{"beta1": 0.93, "warmup_steps": 0, "final_lr_fraction": 0.0, "seq_len": 2048, "steps": 7062}
Each number is 200 + 40 x the weight over the matrix's rms, rounded and kept within 0 to 999. Layers, rows and columns count from 0.

# down: layer 7 MLP down (transposed), 512x128, rms 0.118, rows 345-371, columns 0-127
# up: layer 7 MLP up, 512x128, rms 0.234, rows 346-372, columns 0-127
down345,206,195,227,178,180,207,239,203,197,161,190,128,208,222,180,205,168,274,150,263,254,221,237,248,140,148,122,210,287,207,209,265,165,229,178,229,191,240,270,255,200,172,265,180,203,214,268,263,201,228,213,203,162,154,248,244,303,193,158,249,297,233,270,224,162,116,213,179,222,222,180,241,148,151,196,209,205,195,191,310,168,101,272,192,153,124,162,208,167,165,196,216,227,120,184,221,212,186,188,268,164,159,98,209,102,194,196,215,165,233,222,106,145,206,244,227,146,151,206,165,174,216,136,259,145,187,160,247
up346,283,277,160,224,150,238,208,192,113,36,151,195,193,194,270,213,188,139,182,103,148,236,191,293,146,174,227,153,259,212,179,211,334,151,260,231,189,191,185,198,91,164,189,218,183,275,272,232,138,233,219,219,229,144,176,208,196,165,193,154,199,200,252,226,117,169,297,247,220,246,181,266,190,171,185,229,205,132,111,147,140,205,154,245,169,187,301,215,192,214,229,165,210,276,180,273,205,236,189,225,136,163,225,190,191,262,209,218,203,232,174,283,290,194,143,194,217,140,187,254,110,217,200,169,76,231,267,252
down346,191,251,214,280,196,188,293,174,164,130,139,238,186,204,208,227,221,165,260,122,176,223,190,203,215,218,227,134,239,232,257,178,244,181,192,237,151,206,136,240,198,202,182,160,234,222,143,201,152,174,236,183,248,210,158,203,157,91,143,199,183,180,177,296,195,152,225,171,243,326,174,185,183,163,167,150,177,242,196,178,200,203,237,213,220,159,273,119,244,212,281,172,145,226,254,268,182,147,163,185,151,159,246,101,169,146,160,226,194,277,233,190,309,213,149,247,153,233,211,238,247,194,287,177,171,231,220,227
up347,208,210,256,125,215,211,251,205,204,218,166,180,194,280,116,236,218,197,200,213,183,207,212,249,246,254,162,228,236,265,250,187,212,205,164,134,157,192,196,234,239,242,196,257,187,166,296,218,244,226,171,143,219,214,176,185,129,124,226,193,226,176,229,221,190,268,223,203,207,151,220,153,224,212,152,173,216,160,138,181,249,191,197,174,145,181,245,191,202,144,216,228,225,212,163,209,220,166,209,157,164,181,220,237,123,230,195,190,134,186,206,155,280,198,188,184,218,207,262,160,147,168,130,242,254,246,231,211
down347,200,222,249,153,192,179,187,190,202,190,256,211,209,171,218,131,181,206,193,191,138,273,216,159,220,172,214,227,215,208,117,212,161,245,181,181,240,226,208,249,134,164,189,159,171,252,240,178,196,221,187,168,197,181,163,219,168,153,210,202,177,147,192,236,174,270,222,227,122,243,269,244,328,227,226,188,177,125,216,191,265,192,226,250,299,246,175,227,251,199,236,217,122,223,266,202,180,185,190,161,190,190,239,150,126,174,195,234,220,178,133,133,172,146,192,234,227,186,176,196,220,257,224,176,177,165,253,202
up348,182,240,115,229,192,187,199,207,254,194,240,179,156,224,173,228,249,211,227,174,198,166,193,213,247,242,235,172,182,198,165,236,172,226,205,157,133,157,170,192,165,177,186,200,230,281,210,223,224,198,232,217,174,248,196,204,180,171,214,161,218,198,212,194,174,228,158,168,179,183,227,210,218,182,176,282,224,180,205,185,215,223,183,271,217,209,204,176,198,157,223,225,234,151,220,195,196,212,211,183,213,212,205,255,194,207,166,172,241,127,191,150,255,181,203,170,227,230,209,151,241,177,197,216,135,188,162,153
down348,228,175,201,187,223,229,189,182,223,260,230,152,210,152,183,175,249,184,203,188,189,202,179,233,235,169,196,185,191,253,165,182,253,200,137,208,192,193,161,223,166,194,179,214,192,194,188,206,249,218,193,201,190,211,257,137,129,216,152,208,164,222,201,233,153,264,213,240,176,267,160,214,220,173,165,228,251,192,248,185,158,217,238,218,127,242,230,182,280,165,214,186,126,175,176,194,209,185,169,119,191,242,244,178,206,174,191,213,251,208,200,134,231,161,237,218,160,195,224,185,215,227,204,221,206,220,181,219
up349,152,228,170,211,266,196,207,180,193,188,186,161,237,165,214,217,293,173,173,207,203,178,193,201,194,219,160,239,189,188,179,212,247,225,212,206,178,191,187,228,207,196,243,239,160,182,193,197,153,253,161,227,263,148,175,231,197,242,172,185,184,204,214,145,165,188,186,242,231,187,205,177,181,198,222,228,180,180,182,187,208,191,167,138,168,212,182,273,214,171,197,188,157,210,246,269,249,196,196,225,170,206,174,229,170,165,171,191,247,193,204,209,190,211,217,180,233,201,161,214,188,172,219,227,154,224,193,194
down349,141,212,211,212,152,198,188,178,193,201,203,235,225,243,231,221,191,192,207,193,200,210,205,194,177,240,150,217,171,183,223,194,185,192,185,236,213,203,251,196,150,209,204,196,147,155,174,230,167,240,175,190,244,206,183,205,169,218,192,240,217,262,207,227,170,215,179,213,139,194,225,214,151,177,215,197,246,177,200,197,220,223,144,180,177,169,229,225,219,178,207,190,206,201,191,207,273,209,185,114,178,199,212,191,214,157,206,217,257,196,203,216,163,222,226,196,171,235,198,211,136,213,192,213,175,253,244,192
up350,169,264,250,178,244,209,278,208,144,173,175,233,197,216,263,217,209,182,285,277,167,180,167,257,140,159,230,248,185,186,237,181,275,216,209,249,180,204,197,222,246,264,150,213,165,192,230,202,191,183,177,216,154,113,165,162,222,238,188,164,228,159,197,193,210,116,161,269,172,224,214,191,192,225,206,226,204,134,198,125,185,276,158,226,174,295,207,226,136,217,174,180,201,196,195,254,198,293,218,218,134,211,201,220,117,231,181,183,190,165,163,160,182,134,213,142,174,199,199,193,223,217,226,144,207,204,204,198
down350,249,256,137,179,264,196,173,241,174,212,265,197,200,245,205,207,186,258,253,183,279,242,169,173,207,235,217,169,175,193,175,141,231,222,188,229,139,127,239,295,170,193,237,182,199,167,205,186,193,165,171,165,119,130,242,239,242,164,234,151,248,218,179,255,253,169,124,198,249,203,248,171,198,181,155,169,216,219,166,204,175,234,206,257,137,277,198,150,219,143,156,149,144,246,288,162,226,270,231,147,224,232,219,194,264,194,112,210,187,228,225,268,183,212,200,143,143,143,174,183,207,231,212,184,146,201,227,184
up351,209,182,180,132,233,213,227,141,186,146,278,195,205,184,163,168,214,277,174,243,224,163,268,167,187,178,166,236,203,175,215,178,137,220,208,187,173,171,238,261,206,161,219,237,222,224,253,168,230,255,270,184,192,215,264,218,122,186,230,233,219,171,203,153,174,237,219,148,304,195,224,166,219,221,181,175,263,149,273,129,213,155,225,192,253,207,178,263,201,194,192,255,160,174,234,198,173,176,254,266,180,228,114,172,121,173,196,155,250,194,241,250,253,160,193,178,179,184,175,205,193,170,181,218,180,165,211,176
down351,183,171,239,164,230,195,235,111,179,203,195,177,212,181,189,103,183,228,168,209,185,283,186,166,159,151,205,168,219,189,241,250,216,232,222,173,201,212,249,238,235,222,207,164,198,279,200,206,147,209,262,175,167,255,149,229,197,206,239,225,232,165,180,183,293,247,178,216,219,168,186,220,194,226,94,221,159,231,198,243,202,233,238,167,271,196,219,203,201,223,213,271,263,239,226,184,119,219,190,110,141,185,165,227,152,181,219,196,209,189,145,180,205,204,190,170,220,153,210,239,200,207,188,178,111,228,207,219
up352,157,205,147,163,194,205,198,255,223,252,180,244,188,245,226,166,200,177,192,164,239,199,99,208,224,191,216,198,202,159,270,115,249,205,217,205,185,177,181,156,208,232,239,152,244,230,219,171,126,202,170,237,183,192,220,161,260,216,190,258,212,223,178,254,145,186,176,178,216,264,216,202,265,152,205,243,183,152,197,198,220,166,209,252,160,245,232,247,182,141,207,189,158,196,201,168,209,174,188,226,175,145,245,216,261,184,171,200,233,196,192,191,220,179,236,219,223,128,208,176,170,149,237,169,210,185,175,224
down352,204,235,131,193,162,198,186,167,204,220,159,168,148,225,212,175,149,225,228,236,207,197,156,188,199,209,207,190,122,162,182,187,240,240,165,195,215,194,118,128,172,217,203,201,152,199,153,208,225,205,168,161,179,203,242,170,191,220,208,247,239,200,222,215,173,218,198,187,270,210,278,239,191,157,199,236,189,155,207,133,165,255,194,124,262,209,191,209,234,254,158,203,197,181,240,132,219,209,176,187,206,166,244,207,203,194,189,155,191,199,238,245,269,207,266,196,251,212,238,176,203,241,244,224,225,230,161,266
up353,165,229,199,217,182,181,223,161,251,130,128,188,217,170,212,235,180,117,164,322,219,189,189,202,183,174,229,236,213,261,174,132,196,183,207,171,182,197,151,141,193,202,229,222,189,228,254,185,134,238,204,161,194,244,193,197,150,246,197,171,217,135,187,182,205,196,151,238,170,159,170,77,206,189,136,188,194,255,185,177,223,218,275,213,272,224,217,232,251,197,179,225,199,199,256,226,267,255,196,216,183,217,232,245,253,160,256,256,165,241,145,250,253,182,184,177,142,139,176,163,226,154,166,251,202,217,264,188
down353,193,259,253,114,234,150,93,258,228,120,175,247,250,180,251,251,180,219,196,184,175,164,209,198,165,173,272,197,260,205,140,195,186,235,293,160,102,230,302,176,206,116,169,202,178,156,283,230,228,177,182,145,267,187,213,192,168,199,277,181,280,177,202,183,223,212,271,158,242,209,181,245,258,196,196,170,156,220,169,232,170,146,240,100,170,149,79,177,275,162,158,176,176,198,178,217,275,260,292,181,193,247,153,200,285,176,155,242,223,230,174,187,195,144,268,180,187,172,182,209,213,253,169,167,221,202,207,173
up354,201,165,204,241,210,185,202,115,152,196,213,254,184,151,206,177,271,195,212,90,191,198,215,222,195,237,187,181,260,256,183,197,223,158,71,192,211,214,195,129,239,234,147,253,203,243,158,187,207,212,216,158,161,248,178,233,201,195,233,194,183,209,202,278,199,153,186,160,169,170,190,243,215,158,209,189,253,234,225,248,246,229,148,205,250,213,167,155,270,195,154,222,231,197,184,148,195,55,276,247,297,238,223,161,144,262,193,195,162,218,194,248,190,165,181,179,270,247,215,164,233,213,214,132,242,97,223,234
down354,217,227,219,213,157,175,158,152,190,228,206,181,223,225,179,174,237,183,217,121,270,222,232,154,187,172,197,219,176,276,195,215,231,175,141,166,278,219,189,188,263,200,154,250,193,194,125,126,189,252,184,162,146,166,169,175,157,159,195,183,186,309,193,235,196,212,201,68,158,212,217,255,199,208,197,218,175,297,206,260,194,119,167,205,153,187,210,196,246,106,180,248,172,181,193,195,172,221,211,238,160,161,189,246,218,166,182,219,195,208,225,250,213,200,214,194,235,208,168,220,293,219,186,202,235,200,255,319
up355,244,138,224,204,151,181,259,184,181,151,196,267,176,230,197,151,266,183,132,229,174,128,196,238,213,196,230,240,193,205,176,114,230,166,207,207,208,164,220,213,174,243,230,243,213,111,181,175,223,225,228,150,168,162,241,214,189,214,184,173,193,167,140,330,275,298,181,312,189,242,167,173,143,188,250,218,166,135,189,225,288,175,188,151,207,151,220,146,217,233,121,159,182,193,162,182,168,203,169,262,194,194,233,226,226,270,231,171,113,229,210,197,197,250,193,255,199,163,220,93,217,226,133,251,243,182,240,249
down355,243,210,188,260,137,202,299,202,212,171,280,217,259,168,220,178,212,205,174,253,182,149,252,215,280,160,195,227,205,247,94,184,190,205,155,189,228,150,180,177,184,217,175,155,198,108,205,194,162,219,138,146,236,246,175,208,211,182,137,150,251,288,134,235,174,237,190,272,201,231,176,240,95,163,177,244,186,215,174,214,161,217,245,190,229,204,235,108,237,241,173,255,200,159,227,195,174,210,186,108,115,164,266,206,222,218,227,245,182,153,295,240,222,157,191,177,124,216,215,187,282,132,223,207,242,188,275,165
up356,140,248,194,178,216,196,218,155,212,214,204,207,216,266,176,204,130,202,128,254,186,176,182,231,153,240,188,197,218,196,106,185,198,195,164,289,286,244,202,239,222,234,193,223,186,173,207,217,300,168,157,199,220,275,143,173,198,215,177,223,135,249,121,292,242,165,182,252,267,210,246,301,136,205,198,188,128,137,166,185,147,148,155,211,150,235,184,261,93,213,206,174,253,211,145,185,122,143,163,163,194,168,328,233,252,193,195,80,210,177,129,156,216,237,202,213,276,129,260,246,256,199,206,252,265,188,201,207
down356,161,259,196,267,180,183,190,202,208,238,191,219,224,182,210,222,149,266,171,172,169,144,188,206,211,194,191,243,163,172,235,231,188,234,247,238,244,206,177,254,198,108,161,298,223,137,184,209,187,124,153,237,234,263,263,224,105,217,205,209,207,210,233,270,225,146,209,220,222,237,184,207,165,213,195,228,184,64,128,227,199,266,203,128,197,212,205,246,157,170,236,152,194,191,168,191,147,185,189,106,196,213,212,227,130,207,290,204,135,169,245,201,211,230,218,217,162,176,164,214,237,187,277,192,272,204,137,245
up357,173,81,138,226,193,224,183,154,152,123,249,208,171,150,235,257,218,218,175,197,186,181,100,227,248,260,294,101,239,190,218,249,255,243,230,260,225,228,108,254,226,273,236,223,125,185,187,211,233,234,289,278,140,167,153,235,173,118,217,202,235,242,151,246,177,154,75,221,239,186,226,166,117,102,275,263,203,165,153,135,306,213,178,207,233,166,209,299,209,233,192,241,97,160,266,214,235,168,209,218,229,208,202,245,154,119,184,165,250,180,219,204,156,247,269,193,209,205,192,95,180,137,187,138,186,175,226,214
down357,168,184,226,165,241,234,187,169,236,217,214,224,186,153,162,254,249,226,136,228,182,212,157,163,215,207,151,247,202,141,216,269,168,205,185,218,178,203,176,171,196,174,184,190,222,220,150,212,156,248,214,171,225,208,68,243,196,263,219,222,172,256,217,223,280,221,203,157,204,214,186,133,173,260,236,190,190,238,232,190,178,207,234,129,206,246,237,162,213,212,260,225,132,170,185,238,231,205,197,240,220,143,269,283,159,196,180,154,250,245,195,212,297,212,188,159,250,137,194,158,179,210,149,165,62,169,277,118
up358,218,208,187,224,207,168,198,217,169,193,188,223,212,209,163,211,233,217,168,177,186,175,199,247,223,168,245,227,241,183,219,215,274,119,157,94,181,177,176,225,170,155,223,203,166,191,212,225,190,185,177,232,253,220,156,198,191,242,186,199,207,151,193,218,210,197,178,228,240,145,190,217,220,239,247,181,205,223,242,171,184,143,184,182,177,219,178,188,175,180,205,190,178,191,154,182,222,287,200,218,200,225,272,174,184,231,211,214,198,248,234,245,199,199,218,175,177,216,159,161,214,165,185,239,206,196,221,186
down358,218,198,200,165,223,196,182,230,140,213,174,237,214,249,218,227,222,214,206,205,159,205,173,211,210,173,273,212,245,248,183,180,168,231,166,224,172,211,158,231,237,196,237,262,196,210,177,178,217,179,218,250,177,248,205,179,165,172,218,234,147,213,169,193,227,147,210,188,142,205,178,148,197,220,201,175,179,223,202,207,225,178,246,175,135,200,230,233,174,209,200,169,130,162,182,213,285,171,176,330,176,157,219,208,225,224,175,242,199,259,174,189,189,199,222,178,208,204,207,208,179,183,165,200,215,174,141,172
up359,204,171,273,115,180,163,222,247,231,205,248,228,170,115,175,172,167,216,305,183,247,161,228,95,190,192,222,194,223,194,191,163,201,249,243,228,241,152,220,282,211,242,229,258,273,249,199,155,231,225,233,199,190,94,187,136,143,162,144,222,235,181,253,240,132,136,241,188,269,239,178,194,175,159,211,131,242,213,215,195,205,161,120,237,269,177,209,224,186,191,173,214,188,208,209,128,176,206,242,205,227,157,222,183,169,173,185,208,248,234,178,195,106,186,212,175,185,256,224,200,233,134,166,159,205,210,193,325
down359,239,210,253,194,207,254,214,244,211,176,265,246,160,192,182,153,202,177,231,230,243,185,144,180,182,162,232,200,173,212,243,254,205,230,228,169,304,266,175,204,260,194,161,181,124,237,161,230,193,210,213,174,165,199,175,92,139,215,194,174,200,173,213,221,199,149,216,208,140,195,138,244,184,245,167,188,242,271,261,120,177,202,201,161,181,126,259,181,164,224,264,193,177,210,179,102,265,153,154,214,217,188,185,139,187,194,179,260,235,222,138,198,188,224,225,155,168,138,221,204,196,219,207,251,338,159,198,193
up360,190,157,208,180,264,226,148,122,196,202,230,207,148,172,262,170,190,210,163,149,183,124,186,165,194,162,150,269,250,143,259,243,206,255,273,226,207,181,153,223,154,256,206,207,191,190,255,190,171,152,188,223,216,211,158,190,159,158,149,158,140,142,162,185,210,139,194,248,234,190,173,185,233,237,207,212,219,185,125,238,149,184,214,172,164,187,229,206,165,266,301,193,193,208,229,172,107,192,207,285,181,138,209,168,262,231,249,269,236,225,229,152,212,190,244,240,261,217,170,200,188,293,242,213,222,207,197,220
down360,163,271,168,203,218,197,179,170,214,235,233,228,142,139,198,235,235,201,217,191,130,205,236,119,198,208,258,155,190,181,285,138,230,159,301,137,111,156,228,116,176,219,287,235,165,214,194,231,207,204,220,256,211,235,134,166,181,153,216,231,148,202,167,144,208,242,162,222,246,223,241,212,225,235,165,194,192,193,224,264,158,151,173,265,214,193,158,221,264,257,182,160,177,168,233,234,194,203,130,280,156,206,198,164,195,186,230,182,216,192,173,165,169,205,197,224,153,206,223,172,276,224,253,156,189,169,239,220
up361,76,212,200,194,268,195,224,219,184,175,159,153,208,209,214,278,103,143,204,185,186,204,208,243,153,183,234,197,216,245,278,184,217,266,156,281,252,253,197,197,130,186,107,210,208,150,219,137,266,122,177,183,199,201,141,248,110,216,217,203,323,182,210,210,208,136,257,138,205,184,259,147,260,184,202,184,168,163,202,247,190,193,182,231,196,129,265,159,310,196,198,222,283,225,207,243,195,228,184,262,253,164,223,122,193,200,182,190,189,180,148,174,190,175,195,196,174,240,285,185,134,198,238,187,194,124,188,241
down361,165,269,197,247,223,152,228,170,245,157,136,147,204,136,198,205,193,250,163,176,176,229,199,110,139,283,146,265,245,279,235,201,210,160,273,213,118,132,187,266,190,180,249,143,225,160,229,129,203,242,211,225,262,152,176,216,154,259,172,190,182,158,185,236,133,220,213,272,199,179,217,168,265,179,127,120,279,286,201,193,248,131,183,239,196,218,210,294,190,263,177,141,196,175,194,160,178,240,270,264,201,191,201,201,216,156,278,166,141,218,126,218,192,276,168,185,204,187,159,233,138,228,207,247,230,259,168,191
up362,230,139,199,177,126,226,224,200,248,276,190,247,179,219,112,174,241,205,144,216,243,201,182,165,183,209,237,246,248,170,140,296,146,119,253,140,177,183,161,156,211,209,179,244,227,170,257,196,176,160,186,128,178,266,206,119,273,258,245,225,162,184,221,144,169,202,229,159,249,159,227,267,189,168,161,164,191,186,170,229,227,234,270,206,282,187,258,205,149,187,257,141,174,178,265,162,240,252,248,264,257,195,199,215,180,151,204,127,207,226,133,216,186,86,232,231,198,208,112,255,175,245,202,270,216,188,231,152
down362,164,168,145,267,79,247,253,292,178,239,221,243,151,235,221,178,204,173,204,256,135,125,155,164,254,232,204,159,190,233,209,244,214,183,241,217,196,141,159,239,189,153,260,246,251,202,217,172,239,201,239,133,166,216,200,197,283,213,265,217,257,222,228,204,179,229,203,217,254,202,205,179,148,135,147,185,195,191,242,114,275,170,217,143,268,252,154,190,213,201,200,218,221,200,169,117,254,161,167,240,179,213,193,195,147,206,170,204,160,235,209,223,215,129,229,177,174,190,136,202,205,167,219,241,195,172,181,211
up363,161,176,237,237,157,170,96,200,271,197,151,248,194,204,253,180,223,218,186,260,237,143,185,123,132,160,204,230,179,218,159,262,162,210,147,259,240,226,227,187,173,171,191,206,156,146,151,200,229,109,258,229,224,196,246,187,124,174,218,167,284,231,144,159,197,241,163,253,181,196,166,280,258,200,153,193,312,149,120,264,232,235,154,215,145,216,132,247,192,167,249,215,181,250,206,201,189,149,156,288,288,239,256,289,197,140,203,160,226,169,199,241,225,169,246,154,82,213,187,161,217,89,235,254,192,214,207,289
down363,242,138,148,237,173,229,126,229,230,200,239,207,158,196,149,151,135,134,228,249,194,138,192,151,214,165,202,163,236,176,230,222,158,197,166,212,236,157,260,247,247,134,152,253,197,157,198,196,191,213,207,245,271,189,201,225,144,203,174,232,245,263,215,161,262,160,48,180,191,196,168,171,225,253,200,180,237,163,236,269,263,170,187,259,201,159,145,247,223,171,191,208,112,261,276,238,246,117,207,184,205,215,189,195,274,136,143,250,160,202,149,296,171,202,218,215,218,215,184,165,197,242,292,227,236,184,203,170
up364,254,209,195,162,213,228,209,119,243,162,183,161,214,206,167,238,169,237,147,165,147,148,220,291,262,220,134,234,239,241,225,224,189,228,172,221,210,253,218,187,115,232,186,233,151,204,243,258,152,249,271,242,174,190,115,216,174,221,189,147,239,197,198,150,144,200,176,189,173,200,211,246,259,189,250,168,203,210,171,217,225,151,243,204,199,172,196,226,263,273,263,211,186,167,181,164,191,230,193,155,187,131,193,197,216,221,215,174,183,237,162,183,223,213,214,161,195,251,204,215,113,170,136,177,236,190,239,206
down364,211,217,204,132,211,268,202,183,161,197,250,198,246,204,251,141,184,158,172,201,207,207,197,227,140,240,225,169,226,170,205,211,236,126,246,155,267,147,217,205,166,211,91,230,187,203,229,168,215,191,143,214,272,243,209,194,289,169,160,155,189,184,194,229,206,246,246,191,205,167,217,178,189,164,237,171,252,170,192,212,220,235,183,155,238,196,103,165,253,240,175,248,236,209,168,226,146,241,223,99,195,210,245,187,257,238,135,160,217,165,182,226,205,237,185,205,259,216,179,231,186,134,287,261,64,196,205,201
up365,175,219,263,247,222,191,228,167,205,224,236,211,117,158,181,230,213,138,148,172,157,142,208,212,184,293,180,210,264,245,104,167,151,188,170,208,172,155,173,146,240,202,198,181,225,165,164,231,248,250,241,184,256,240,182,251,211,224,218,266,192,192,192,121,143,130,235,208,204,226,164,255,213,162,120,114,249,235,226,251,234,73,186,271,268,203,232,249,239,121,208,211,193,188,194,166,192,145,234,199,254,108,208,245,159,246,204,186,170,233,235,262,246,308,297,166,122,196,196,247,237,130,230,196,139,179,243,157
down365,199,291,211,183,216,149,222,185,193,235,237,156,184,144,213,191,177,169,172,193,219,132,215,183,184,193,185,210,210,152,149,207,215,139,158,267,218,168,198,196,187,169,240,156,231,251,236,227,274,267,215,242,175,207,134,275,157,248,206,238,166,242,260,101,226,240,216,129,158,250,160,271,207,258,181,202,196,244,163,258,216,101,186,201,152,266,261,190,203,197,155,253,187,176,172,218,172,160,219,137,188,249,213,196,163,200,165,195,147,145,276,205,206,261,254,245,132,229,185,240,208,235,175,237,158,162,166,156
up366,232,259,166,184,192,251,253,232,190,159,140,117,203,110,167,214,199,211,198,185,220,206,175,209,187,156,236,118,209,257,186,194,145,281,152,277,234,171,142,163,208,227,287,242,172,193,214,145,195,233,151,181,230,213,176,249,151,264,243,150,201,279,193,188,213,208,226,179,146,250,203,186,231,167,147,225,221,251,190,181,197,126,179,254,193,213,223,169,194,246,218,192,120,190,203,174,148,191,261,235,186,173,209,206,296,147,212,93,134,218,182,192,184,249,293,218,243,138,184,227,270,159,156,228,213,257,199,174
down366,182,208,245,187,190,218,277,153,196,178,146,186,231,156,202,170,240,240,148,211,201,235,153,166,248,210,188,126,193,212,197,187,177,180,274,185,188,278,190,188,195,216,246,187,186,219,125,181,207,173,171,245,207,209,199,241,154,261,273,233,230,223,239,194,168,170,162,227,252,187,205,150,249,218,118,236,159,258,123,229,266,120,169,231,144,207,198,239,209,141,216,100,183,198,221,218,148,201,187,275,256,230,199,162,304,200,186,168,149,198,239,198,132,195,255,181,245,137,222,249,208,201,240,160,138,217,225,171
up367,193,156,229,178,145,136,270,145,136,190,212,201,166,199,221,163,184,256,205,180,182,244,207,240,198,270,166,224,230,162,240,244,232,260,129,209,145,132,203,202,190,204,230,140,247,246,205,178,210,220,248,215,233,129,174,183,263,188,191,211,156,188,152,148,231,204,244,208,199,230,194,227,252,186,202,147,225,214,277,220,195,142,224,180,129,129,221,273,191,117,203,161,136,252,222,254,251,236,188,222,165,242,224,191,235,217,175,224,102,222,232,180,267,194,108,186,222,229,195,204,209,225,180,291,183,189,197,174
down367,174,226,258,173,166,200,181,202,168,192,164,199,172,184,220,210,213,198,275,180,193,217,150,182,142,192,171,237,225,285,233,206,177,258,149,187,178,207,203,144,220,200,291,205,247,245,226,207,252,211,183,195,226,264,235,198,201,177,214,189,236,313,147,159,227,186,187,216,199,168,216,224,178,184,226,148,186,205,228,236,163,95,146,195,124,152,217,194,178,175,178,120,209,210,211,209,232,183,204,249,159,237,192,215,235,234,221,178,158,216,194,240,266,224,170,220,195,249,185,162,233,192,203,206,155,209,106,174
up368,205,203,199,202,202,201,203,201,199,200,203,201,201,198,202,201,199,200,197,197,199,201,202,203,200,197,202,202,199,199,199,200,196,200,199,198,200,202,200,198,200,200,201,201,200,197,200,204,201,201,198,200,198,200,200,201,198,200,203,202,199,201,197,204,202,200,202,197,200,201,200,200,202,202,203,198,201,202,200,199,202,198,201,199,200,200,199,203,201,201,201,200,201,199,204,199,203,199,198,199,199,196,197,198,205,199,197,201,198,200,201,202,201,195,201,200,199,200,199,199,198,197,199,196,199,197,198,200
down368,199,201,201,200,200,201,199,199,198,200,202,199,198,197,199,200,202,200,200,200,200,202,201,198,203,203,199,198,199,200,202,201,201,199,201,201,200,201,197,199,200,202,200,200,201,200,197,199,199,200,200,201,200,202,200,200,197,200,200,199,201,200,200,198,199,203,200,201,201,201,200,198,197,202,199,201,199,200,200,201,199,201,200,200,199,201,203,199,201,196,199,201,200,200,202,200,201,199,199,198,199,198,202,199,199,201,204,201,201,201,198,200,199,202,200,200,200,200,200,201,200,199,198,200,200,201,200,202
up369,161,140,165,263,190,202,258,248,147,148,158,145,192,244,201,232,170,212,228,121,210,232,229,145,246,189,195,170,202,152,153,167,218,195,250,249,229,227,218,80,161,184,241,170,154,156,199,248,237,276,162,131,230,241,204,148,140,192,186,227,207,212,274,219,222,231,219,133,165,95,238,238,211,211,262,195,219,189,178,236,195,228,236,225,120,209,310,124,222,253,272,254,222,192,230,102,191,159,272,143,177,167,254,148,207,165,218,120,147,225,212,212,297,256,301,152,282,216,112,247,197,183,203,181,214,175,188,157
down369,164,222,214,253,176,201,260,165,193,152,187,214,175,231,123,196,186,219,240,208,218,163,155,269,255,226,210,107,180,228,169,78,179,236,273,218,258,230,238,159,180,225,179,216,191,142,190,196,164,196,172,229,218,151,144,149,178,251,194,253,125,218,215,194,212,178,223,230,253,168,165,178,266,199,257,172,142,227,212,206,228,211,168,228,121,227,218,140,167,204,254,189,267,171,234,217,217,146,271,162,259,271,249,191,270,162,282,166,186,124,159,199,254,267,178,143,225,220,156,280,145,167,199,194,122,217,231,169
up370,152,199,169,116,224,193,194,208,211,226,210,183,192,205,140,300,194,134,128,213,196,182,206,212,183,214,112,185,179,207,237,157,258,163,190,267,197,270,155,206,279,225,144,288,237,149,174,210,194,53,208,196,215,182,177,198,152,201,240,140,160,212,234,204,222,219,242,235,238,253,193,238,178,167,188,169,258,197,210,178,254,232,235,138,267,201,240,93,189,170,211,250,207,239,205,219,214,189,188,221,250,214,230,231,224,128,192,134,270,173,183,231,190,153,151,256,164,250,244,273,176,156,251,157,246,211,155,163
down370,152,75,260,174,214,198,180,191,64,229,222,120,182,205,253,176,168,146,161,166,255,220,252,176,194,150,188,236,217,283,182,234,173,195,222,228,222,246,252,191,233,204,197,195,225,168,193,215,242,222,190,203,258,126,193,294,228,232,135,212,248,180,226,241,103,263,175,217,173,305,169,212,234,223,135,228,176,246,129,158,182,292,179,210,268,184,122,202,159,217,229,124,259,201,255,199,185,181,166,177,250,184,227,200,226,282,141,251,137,176,148,219,195,240,199,250,170,179,159,140,223,241,221,163,233,153,192,160
up371,195,198,179,208,203,163,267,256,208,228,196,230,170,210,195,178,164,160,199,86,206,186,219,223,221,222,133,264,210,249,146,266,230,234,217,190,186,188,197,200,201,213,149,200,206,221,220,251,286,200,202,184,198,253,191,194,153,219,159,204,139,212,177,250,222,239,163,210,173,231,134,176,211,133,199,113,242,261,181,166,256,143,213,143,174,202,286,190,181,203,261,233,197,194,285,185,261,257,184,176,221,159,254,251,204,194,208,220,170,115,155,219,212,258,241,250,152,201,142,179,171,148,164,141,248,234,131,201
down371,191,96,193,232,203,137,185,150,230,214,130,183,189,183,205,218,244,139,186,221,223,206,210,193,250,258,225,196,200,226,222,228,184,263,276,205,206,247,235,178,200,199,208,212,176,256,193,248,187,219,165,201,199,187,199,281,136,208,193,247,194,203,183,185,141,200,183,303,234,233,199,244,172,156,181,194,186,157,189,147,211,158,254,234,195,207,190,239,217,233,220,210,162,166,269,197,106,252,168,101,255,159,208,163,185,214,198,192,172,136,132,207,211,210,267,190,120,232,194,139,205,221,226,181,234,227,182,208
up372,165,224,214,294,164,199,267,167,216,173,194,195,233,165,286,186,279,197,198,207,252,131,235,231,196,246,177,229,185,227,188,111,178,199,213,152,188,187,164,111,250,195,140,145,202,275,170,129,205,254,245,250,233,251,168,137,231,174,228,196,201,234,206,183,196,179,179,131,174,217,228,184,184,219,269,197,161,193,201,190,224,226,242,190,188,164,206,212,176,175,227,173,184,196,241,160,249,274,161,199,177,251,185,155,153,223,206,209,205,235,189,208,194,255,232,212,222,203,215,216,191,179,219,112,110,243,164,159